Weights of a small transformer language model: MLP 320 SwiGLU, no biases in attention or MLP.
Each number is 128 + 24 x the weight over its row's rms, rounded and kept within 0 to 255. Layers, rows and columns count from 0. The size above them is the row's rms in percent of the matrix's.

# layer 6 MLP down (transposed), 320x128, rms 0.11, rows 283-319, columns 64-95
size [101  98  93 105 106 100  94  94  95 100  96  96  92 112 103  97  99  99  98  97 105 100  95 103  94  94 106 105 104  92  99  95 102 108 100 106 105]
[[149 114 166 137 138 127  89 165  91  74 145 136 141 117  99  80 143 116 130 116 145 128 129 144 138 116 121 143 128 123 124 117]
 [125 133 115  97 132 172  96 112 141  97 189 135  85 126  96 106 135 142 126 163 104 119 101 108 159 145 107 136 119 109 180  84]
 [110 108  92 126 100 145 117 165 123 128 105 114 100 100 101 128 171 147  99 160 120 130  84 137 136  98 117 125 163 121 132 143]
 [132 120 109 134 108 125 129  92 109 136 101 105 133 171 107 122 168 165  91  89 151 118  95 131  80 111 165 103 142 151  97 137]
 [104  73 180 112 140 121 152 131 159 142 115 111 110 135 118 164 116  91  81 148 122 134 125 119 156 123  69  72 102 118 119 140]
 [ 84  95  71 129 126 112 130 130 131 119 132 131 108 105  76 138 152 170 101 152 131 149 138 142 148 168 113 115 136 144 149  89]
 [120 147 135 167  74 132 102  93 130 109 144 132 137 138 128 123 100 126 169 148 115 105 125 146 119 126 134 112 138 121 138 126]
 [114 161 140 148 139 106 163 145 113 114 149 133  99 118  91 119 101  57 100 113 129 111 139  97 144 113 134 112 148 118 118 140]
 [110 112 147 139  94 149 115 172 144 104 145 145 105  93 134 107 118 131 107 111 111  67 120 123 144 135 129 151 124 125 111 141]
 [131 120  96 140 141 136 140  84 139 123 135 141 101 149 165 125 104 117 156 115 115 149 142 139 138 137 124 100 114 142 118 104]
 [ 93 105 142 129 152  81 112 102 108 137 173 122 110 146 117 121 184 146 168 116 139 127 120 119 119 101 119 104 162 107 114 115]
 [111  93 140 118 123  87 120 145 132 135 118  74 119 123  99 130 129 102 130 120 146 116 135  98 144 127 125 106 146 135 125 130]
 [140 129 123 118  93 169 102 107 121 117 161 132 132 118  72 121 158 144 166 114  95 101 132 138  98 103 148 138 102 129 134 114]
 [125 110 131 113 156 149 106 112 106 148 137 132 148 116 169 133 175 146 156 104 114 102 136 129 106 141 180 176 111 131  95 140]
 [182 118 162 114  87 120 138 150 137 126 107 121 125 177 130 170 106 115  74 131 121 148  84 157 146 155  92 144 100 153 137 149]
 [ 94 181  93 125  98 111 121 117 129 169 123 129 137 124 144 130  87 111 128 138  91  88 107 138 120 162  98 102 128  95 106 156]
 [141 117 127 135 133 148 146 113 136 105 115 120 111 132 160 121 100 137 126 109 118 132 143  84 160 166 102 110 197 132 155 108]
 [140 173 121 125 130 102 124 131 111 132 122 117 113 159 125 152 110 170 160 143 113 114 144  94 159  90 166 126 143 116 127  94]
 [ 97  88 112 150 140 153 168 148 114 136 124 115 110 132 152 107 176  94 132 108 161 127 133 128 148 137 156  76 147 102  72 123]
 [106 129 167 173  98 147 100 125 127 114 108 114 169 143 126 101 144 137 179 123 138 121 130 147 128 122 148 122 126 147 152 120]
 [188 135 140 123 140 106 150 121 144 125 185 118  87 113 153 150 101 136 122 148 165 116  88 165  98 154 146 127 131 141 160 141]
 [101 149 108 109 126 129 136 135 168 137 108 124 116  92 126 139 173 149 131 147 108 108 137 108 143 124 130 130 153  70 134 149]
 [115 141 137 127 116 125 113  80 147 169 157 175  86 153 113 106 145 160 108 145 110 109  95 131 139 149 151 141 134 102 116 153]
 [151 147 148 109 140 150 142 111 102 154 107 133 126 209 118  97  88 125 101 103 112 103 133 140 172 170 142 131  95 170 151 156]
 [ 94 143 142 144 158 146 132 125 102  96 120  88 116 119 138  93 105 177 118 137 145  82 130 134 136 132 125 132 110 127 117 169]
 [178 147 128 168 124 143 122 154 140 132 124 116 185 159 161 107 166 102  95 163 111 158 129 126 103 142 174 126  76 112 130 135]
 [127 114 125 125 140  86 125 146 108  73 131 104 111 137 124 171 175 138 118 160 127 124 127 141 161 141  88  61 134  82 142 105]
 [145  73 143 120 109 136 121 123 163 142 143  93 141 148 140 135  93  96 111 128 176 125 121 150 159 113 140 113 136 113 138 123]
 [140 130 142 151 123 114 192  98 140 132 157 110 123 104 125 150 140 139 170 150 136 148 153 125 142  90 155  99 170  83 124 134]
 [123 117 162 132 178 136 103 105 169 121 129 131 131 128 122 110 112 135 151 120 141 115 115 119 106 108  89 129 101 102 145 109]
 [149 105 110 169 107  94 137 135 118 119 146 119 107 152 156 123 152 130 131 106  88 114 143 128  91 147 143 122 138 120 122 104]
 [129 117 108 144 105 144  94 105 145 152 116 143 132 139 157  94 107 164 124  96 145 101 142 117 115 110 109 129 151  98 129  99]
 [118 119 169  97 129 154 106 121 113 161 123 120  97 137 100 183 134 163 134 156 140 149  68 130 143 115 102 109 126 139 120 136]
 [142 112 138 131 120 127 165 111 136 155 117 144 114 152 130 124 148 100 127 119 132 127 114 154 127 151 119 121 120 150 124 156]
 [127  98 121 104 139 127 143 116 112 133 152 100 115 143 150 130 107  94 143 149  78 156  88 143 142 126 171 107 164 132 133 108]
 [146 122 157 140 165  75 136 139 116 118 111 133 172 105 110 118 161 156  84 135 146 102 127 119  95 140 137 142 107  85 108 109]
 [153 140 100 148 144 136 127  87 131 173 162 124 173 132 122 142 104 115  74 115 139 121 142 125 111 118 166 132 154 156 124 158]]
# layer 6 MLP gate, 320x128, rms 0.119, rows 284-319, columns 64-95
size [ 93 101  95  99  99  98  90 102 100  89  96  89 106 101 100 102 107 101  95  95 100  96  99  94  91 102 101 102 102  99 101  94  99 101 103 106]
[[ 88  87 148 101 121 114 122 170 135  90 147 141 112 120 140 142 113 124 101 124 111 147 111 141 121 111 107 135  96 169 130  86]
 [113 127  97 134 146 127 134 142 134 123  93 102  98 105 115  94 163  91 124 148 136 157 123 136 153  83 161 156 125 129 121 191]
 [105 135 119 126  94 114 117 116 197 125 144 114 163 167  88 129 155 192  85  90 112 130 115 156 130 115 122  78 151 109 113 162]
 [118 122 179 160 133 120 107 166 125 138 143  91 132 123 126 123 155 144 143  90 120 114 161 136 158  98  98  88 143  61 133 120]
 [128 108 142 148 138 159 130 133 113  84  95 139 117  96 109  99 126 116 127 131  99 111 132 137 135  85 140 111 136 114 126 131]
 [120 162 113 142  97 122 117  78 157 148 102 130 144 134 153 129 139 133 134 160 118  84 105 135 117 133 129  87 135 118 136 156]
 [138 137 137 133  84 169 169 119 116 110 141 135 109  97 143 143 124  79 142 159  99 106 109 100 145 172 102 117 119 117 140 108]
 [140  81 128 107 124 143 137 150 112 163 128 101 133 121 138 122 157 144 129 123 150 153 136  98 115 104 145 144 111 135 164 119]
 [118  78 101 112 106  83 146 122 112 123 169  95 134 102 137 104 164 128 102 136 125 120 113  88 127 124 126 124 105 128 104 113]
 [145 129 119  78 132 112  92 149 181 114 114 126 170 147 143 164 141 113 108 105 159 107 177 139 143 106 179 116 128 167 142 140]
 [ 94 158 168 142 155 102 138 130 148 126 161  97 113 136  87 157 154 149 143  76 105 137 198  99 143 116 143 101 150 155 122  98]
 [126 161 175 114 156  92 148 156 119  92 132 105 147  92 136 105 120 139 143 104 114 123 132 128 126 106 139  96 137  92 119 114]
 [165 124 168 118 125 167 118  82 110  70 132 129 131 136 122 104 146 151 153 171 119 145 142 144 109 141 155 152 129 128 138 112]
 [134 150  82 154 122 163  77 118 155 114 118 160 141 116 121 137 116  99 160 147 131 123 118 128 111 135 153 147 114 162 123 128]
 [125 100 126 100 152 131 119 144 131 137  80 143 139 134 104 130 158  85 134 125 110 130 127  95 123 143 119 111 158 136 108  95]
 [122  88 120 116 113 137 142 194 157 129  82 139 121 122  87 142 114 130 149 148 129 129 121  67  99 150 108 140 139 139  92 105]
 [124 122 114 143 120 134 136 151  80 116 145 106 143 131 156 125 158 145  78 103 124 146 144  77 133 123 130 125 138 105 120  82]
 [133 145 131  81 138  88 135 113 111 104 148  89 122 116 174 110 151 125 128 111 146 130 169 106  91 114 111 176 121 140  89  96]
 [155 111 106  95 146 138 146 125  84 134 124 110 113 120 118 154 136 117  81 142 117 186 100 104 121 128 135 177 151 126 111 111]
 [105 111 117 127 136 168 109 112 102  89 126 126 155 137 117 127 163 102  94 110 129 121 150 118 175 134 171 145 157 105 133 107]
 [140 147 117 126 118 168 134 122 143 124 110 131 130 147 124  84 145 149 120  82 120 101 100  78 197 103 155  58 130 108 140  73]
 [142 118 119 162 127 165 115 134  73 100 121 140 126 137 118 140 125 109  89 171 123 123 142 134 148 128 166 137 139 178 156 129]
 [144 145 144 119 130 127  89 129 121 134 173  83 123 102 150 115 177 118 174 148 124 136 175 137 105  79 114 127 175  91 119 116]
 [ 73 115 152 131 109 131  97 136 110 138 128 121 151 124 169  99 141 119 120 109 131 111 162 120 139 141 158 146 125 147 141 156]
 [113  79 113 120 148 106 132 101 110 123 146 139 178 174 124 131 138  98  74 125 129 110 142  50 104 149 119 155 119 122 117 115]
 [101  70  83 152 107 129 134 116  89 138 151 159 182 155 143 104 130 167 126 134 105 112 163 118 149 163 106  99 126  89  88 110]
 [147 121 146 165 161 137 148 114 130  77 161 167 116 108 107  94 122 161 132 138 123 120 121 121 143 123 157 110  91 145 122 123]
 [125 133 134 134 131  91 101  78 146  99 140 137 146 115  65 107 124 107 107 105 124 123 130 111 115 155 116 154  98 164 125 120]
 [101 131 150 177 189 112 143 113 161 103 157 158 161 153 170 117 129 133 156 112 125 161 149  84 102 140 147 157 139 115 139 115]
 [152 161 176 115 157 138 130 107  88 130 148 175 150 177  81 153  99 101 134 161 123 139 185 114 149 136 148 131 141 154 154 139]
 [134 131 150 168 130 125 152 137 146  99 108  93 113 118 102  87 147 147 144 117 154 125 123  94 160 153 147  96 131 146 170 105]
 [133 130 163 155 130 156 115 138 160 154  94 174 125 129 124 139 112  93 145 130 143  99 109 165 128 177 147 170  81 136 115 157]
 [102 147 166 165  97 138 101  99 119 115 133 137 129 146 105 105 106 157 111 125 133  85  88 159 115 122 129 101 147 130 100 174]
 [112 112 131 116  95 108 156 132 166 130 158  89 132 123 165 123 150 120 131 159 121 106 112 126 161 137 135 100 157 148 105  93]
 [ 99 148  98 176  83 164 156 128 132 141 173 127 115 126  83  85 124 149 114 151 142 150 138 133 126 134 131 155 149 141 131 120]
 [112 133 113 140 141 110  89 124 138 100 125 132 123 153 144 102 141 130 175 104 120 134 168 118 113 114 112 116 117  91 130 131]]
# layer 6 MLP up, 320x128, rms 0.112, rows 284-319, columns 64-95
size [ 98  96 103 103  99  99  92  93 100  93  95  93 114  99  99  97  98 101  95 101  96  94 101  96  92 104 102 100 100  99  95 103 100 102 100 105]
[[102  99 137 113 128 138 112 177 112 113 133 142 158 126 134 143 128  65 152 132 117 161 163 134 114 122 138 145 117 157  96 143]
 [144  61 145  93 128 130 120  94 126  79  86  93  96 108  89 109 153 137 107 140  93 118 120 144 110  67 113 130 156 143 110 155]
 [131 109 137 112 141 142 142 136 115 111 111 133  78  77 134 125 103 137 116 187 107 113 125 106 170 149 122 130 101 130 111 126]
 [123 137 142 127 120 129 118 129 142 123 145 102 176 118 130 125 148 168 131 132 150 100  91 136 126 104 167 129 198 149 165 149]
 [108 146 118  86 128 116 146 156 161 154 109  97 156 145 151 149 158 152 107 109 115 159 123 129 116 176 160 154 132 178 120 144]
 [147 103 155  95  91 154 117 156 123 105 165 138  91 166 103 157 130 140  80 127 142 191 168 114 126 170 103 171 156 105 137 129]
 [148 124 114 163 158 109 140 159  77 129  86 122 133 103 116 113 153 151 135 115 168 127 166 180  99 135 157 117 157 126 123 127]
 [138 153 138 128 141 131 135 135 125 101 131 120  97 161 171 106 106  93  97 176 116  97 132 147 117 155 124 134 178 115 120 140]
 [122  87 125 188 124 123 102 129 115 128 140 108 133 111 153 129 111 120 153 136 127 150 129 115 121  77  96  35 178 123 155  70]
 [ 94 129 130 142 135 153 132 166 139 129 103 121 106 103 135 138 106 160 103 123 105 121 110 103  74 151 122 138 132 120 142 167]
 [143 169  83 116  95 150 135 184 121 166 141 103 120 144  74 122 137 123 174  99 109 124  94 131  90 131 117 153 125 145 129 146]
 [118 161 127 126 149 107 170 143 141 105 169  77 148 113 124 118 150  97 178 115 120 147 114  85 102 137 142 141 121  86 146 116]
 [163 128 135 111  94 172 102  77 128 106 102 123 139 145 143 140 134 107 102 156 109 111 114  94 102 117 112 157 108 126 108 105]
 [106  93  85 109 132 173 101 100  96 153 134 106 133 118 119  95  89 170 126  90 153 120 139 103 122 130 147 141 176 100 106 122]
 [128 151 155 171 115 111 190 136 130 148 142  98 129 141 119  98 124 138 103  88 102  96 107 160 143 111 142 156 122 160 140 133]
 [130 134 149 115 129 151 146 132 174 167 155  84 140 113 109 122 173 130 128 127 108 118  68 107 160 122 108 125 123 142 139 135]
 [152 119 126 143 154 141 152 127 117 123 120 115 139  84 110 181 144  91 122 133  94 108 141  97 112 147 118 138 103 133 148 120]
 [164 156 155 127 173  90 143  94 147  95 193 119  97 107 118 158 117 113 150 136 137 114 135 149 112 149 132 140  86 129 114 129]
 [ 93 150 155 155 121 138 121 136 170 116 133 143 126 159 135 137 161 122 174  94 129  83 144 119 141 140 106 119 131 129 151 160]
 [142 120 123 168 125 130 128 139  94 133 124 101 134 133 122 173 137 103 108 115 113 162 105 152 159  54  91 124  68 149 124 140]
 [117 122 160 125 141 114 126 132 149  72 131 126 170 103 115 148 129 105 127  95 148 159 162 130 123 123 106 162 124 156 140 124]
 [117 107 148 125 112  92 158 105  99  99  99 173 143 113 154 134 115 115 146 127 103 122 139  73 154 163 152 143 118 107 154 175]
 [ 74 109  87 118 108 125 161 141 133 159 106 140 133 149 153  92 109 167 124 147 117 133 117 117 119 115 163 117 103 133 131 126]
 [153 123 126 178 140 119 142  95 164 120 110 140 144 145 112 164 173 146 121 125 124 145 101 136 101 118 114 141 131 144 125  93]
 [ 84 146 169 132 163  98 116 103 150 123 110 182 115 132 100 117 110 127 126  97 147  90 113 167 138  96 102 141 135 151 137 105]
 [104 119 118 159 124 125 139 143 133  88  83 123 184 119 108  64 123 126 121 117 127  80 125 145 120 143 129 124 149 142 132 101]
 [118  97 135  92 114 134 121 147 176 125 121 132 195 157 102 124  91 111 105 100 142 144  94 143 120 112 112 121 143 143 151 119]
 [174 102  90 105 162 159 146 143 131 169 136 176 122 108 129 113 135 126 154 139 139 116 102 101 109 148 127  85 101 126 105 128]
 [193 134 110  99  95 132 144 111  93 119 172 113  97  96  89 148 154 110 118 148 120 107  99 146 165 136 133 123 153 146 134 132]
 [123 159 107  98 102 148 103 128 139 130 120 116 126 134 146  78 147 123 177 160 128 150 105 125 121 102 126 103 147 147 124 136]
 [128 131  95  99 100 125 134 137 105 165 160 134 143 169 138  96  84 107 145 126 108 109 120 148 161 165 100 175 106 101 130 102]
 [109 115 170  87  96 103 110 122 102 149 173 150 153 170 133 148 100 120 118 120  99 110 128 125 113 141 149 112 159  98 161 157]
 [195 104 140 152 128 108 136 114  81 114 109 135 103 128 131 160 108  71 136 111 150 140 118 133 109 119  84 142 125 156 145 131]
 [139 128 110 135 142 123 149 135  56 135  89 188 132 150 155  92 161 128 110 137 128 169  98 155 158 121 114 142 156  91 150 113]
 [114 111 114 162 158 125 100 171 132 131 128 144 111 134 150 123 162 150 123 162 105 109 124 122 121 152 119 141 114  96 127 113]
 [142 138 149 155  97 124 135 116 123 144 136 132  98 169 127 107 118  99 110 107 130 165 123 110 146 152 118 136  91  98 135 152]]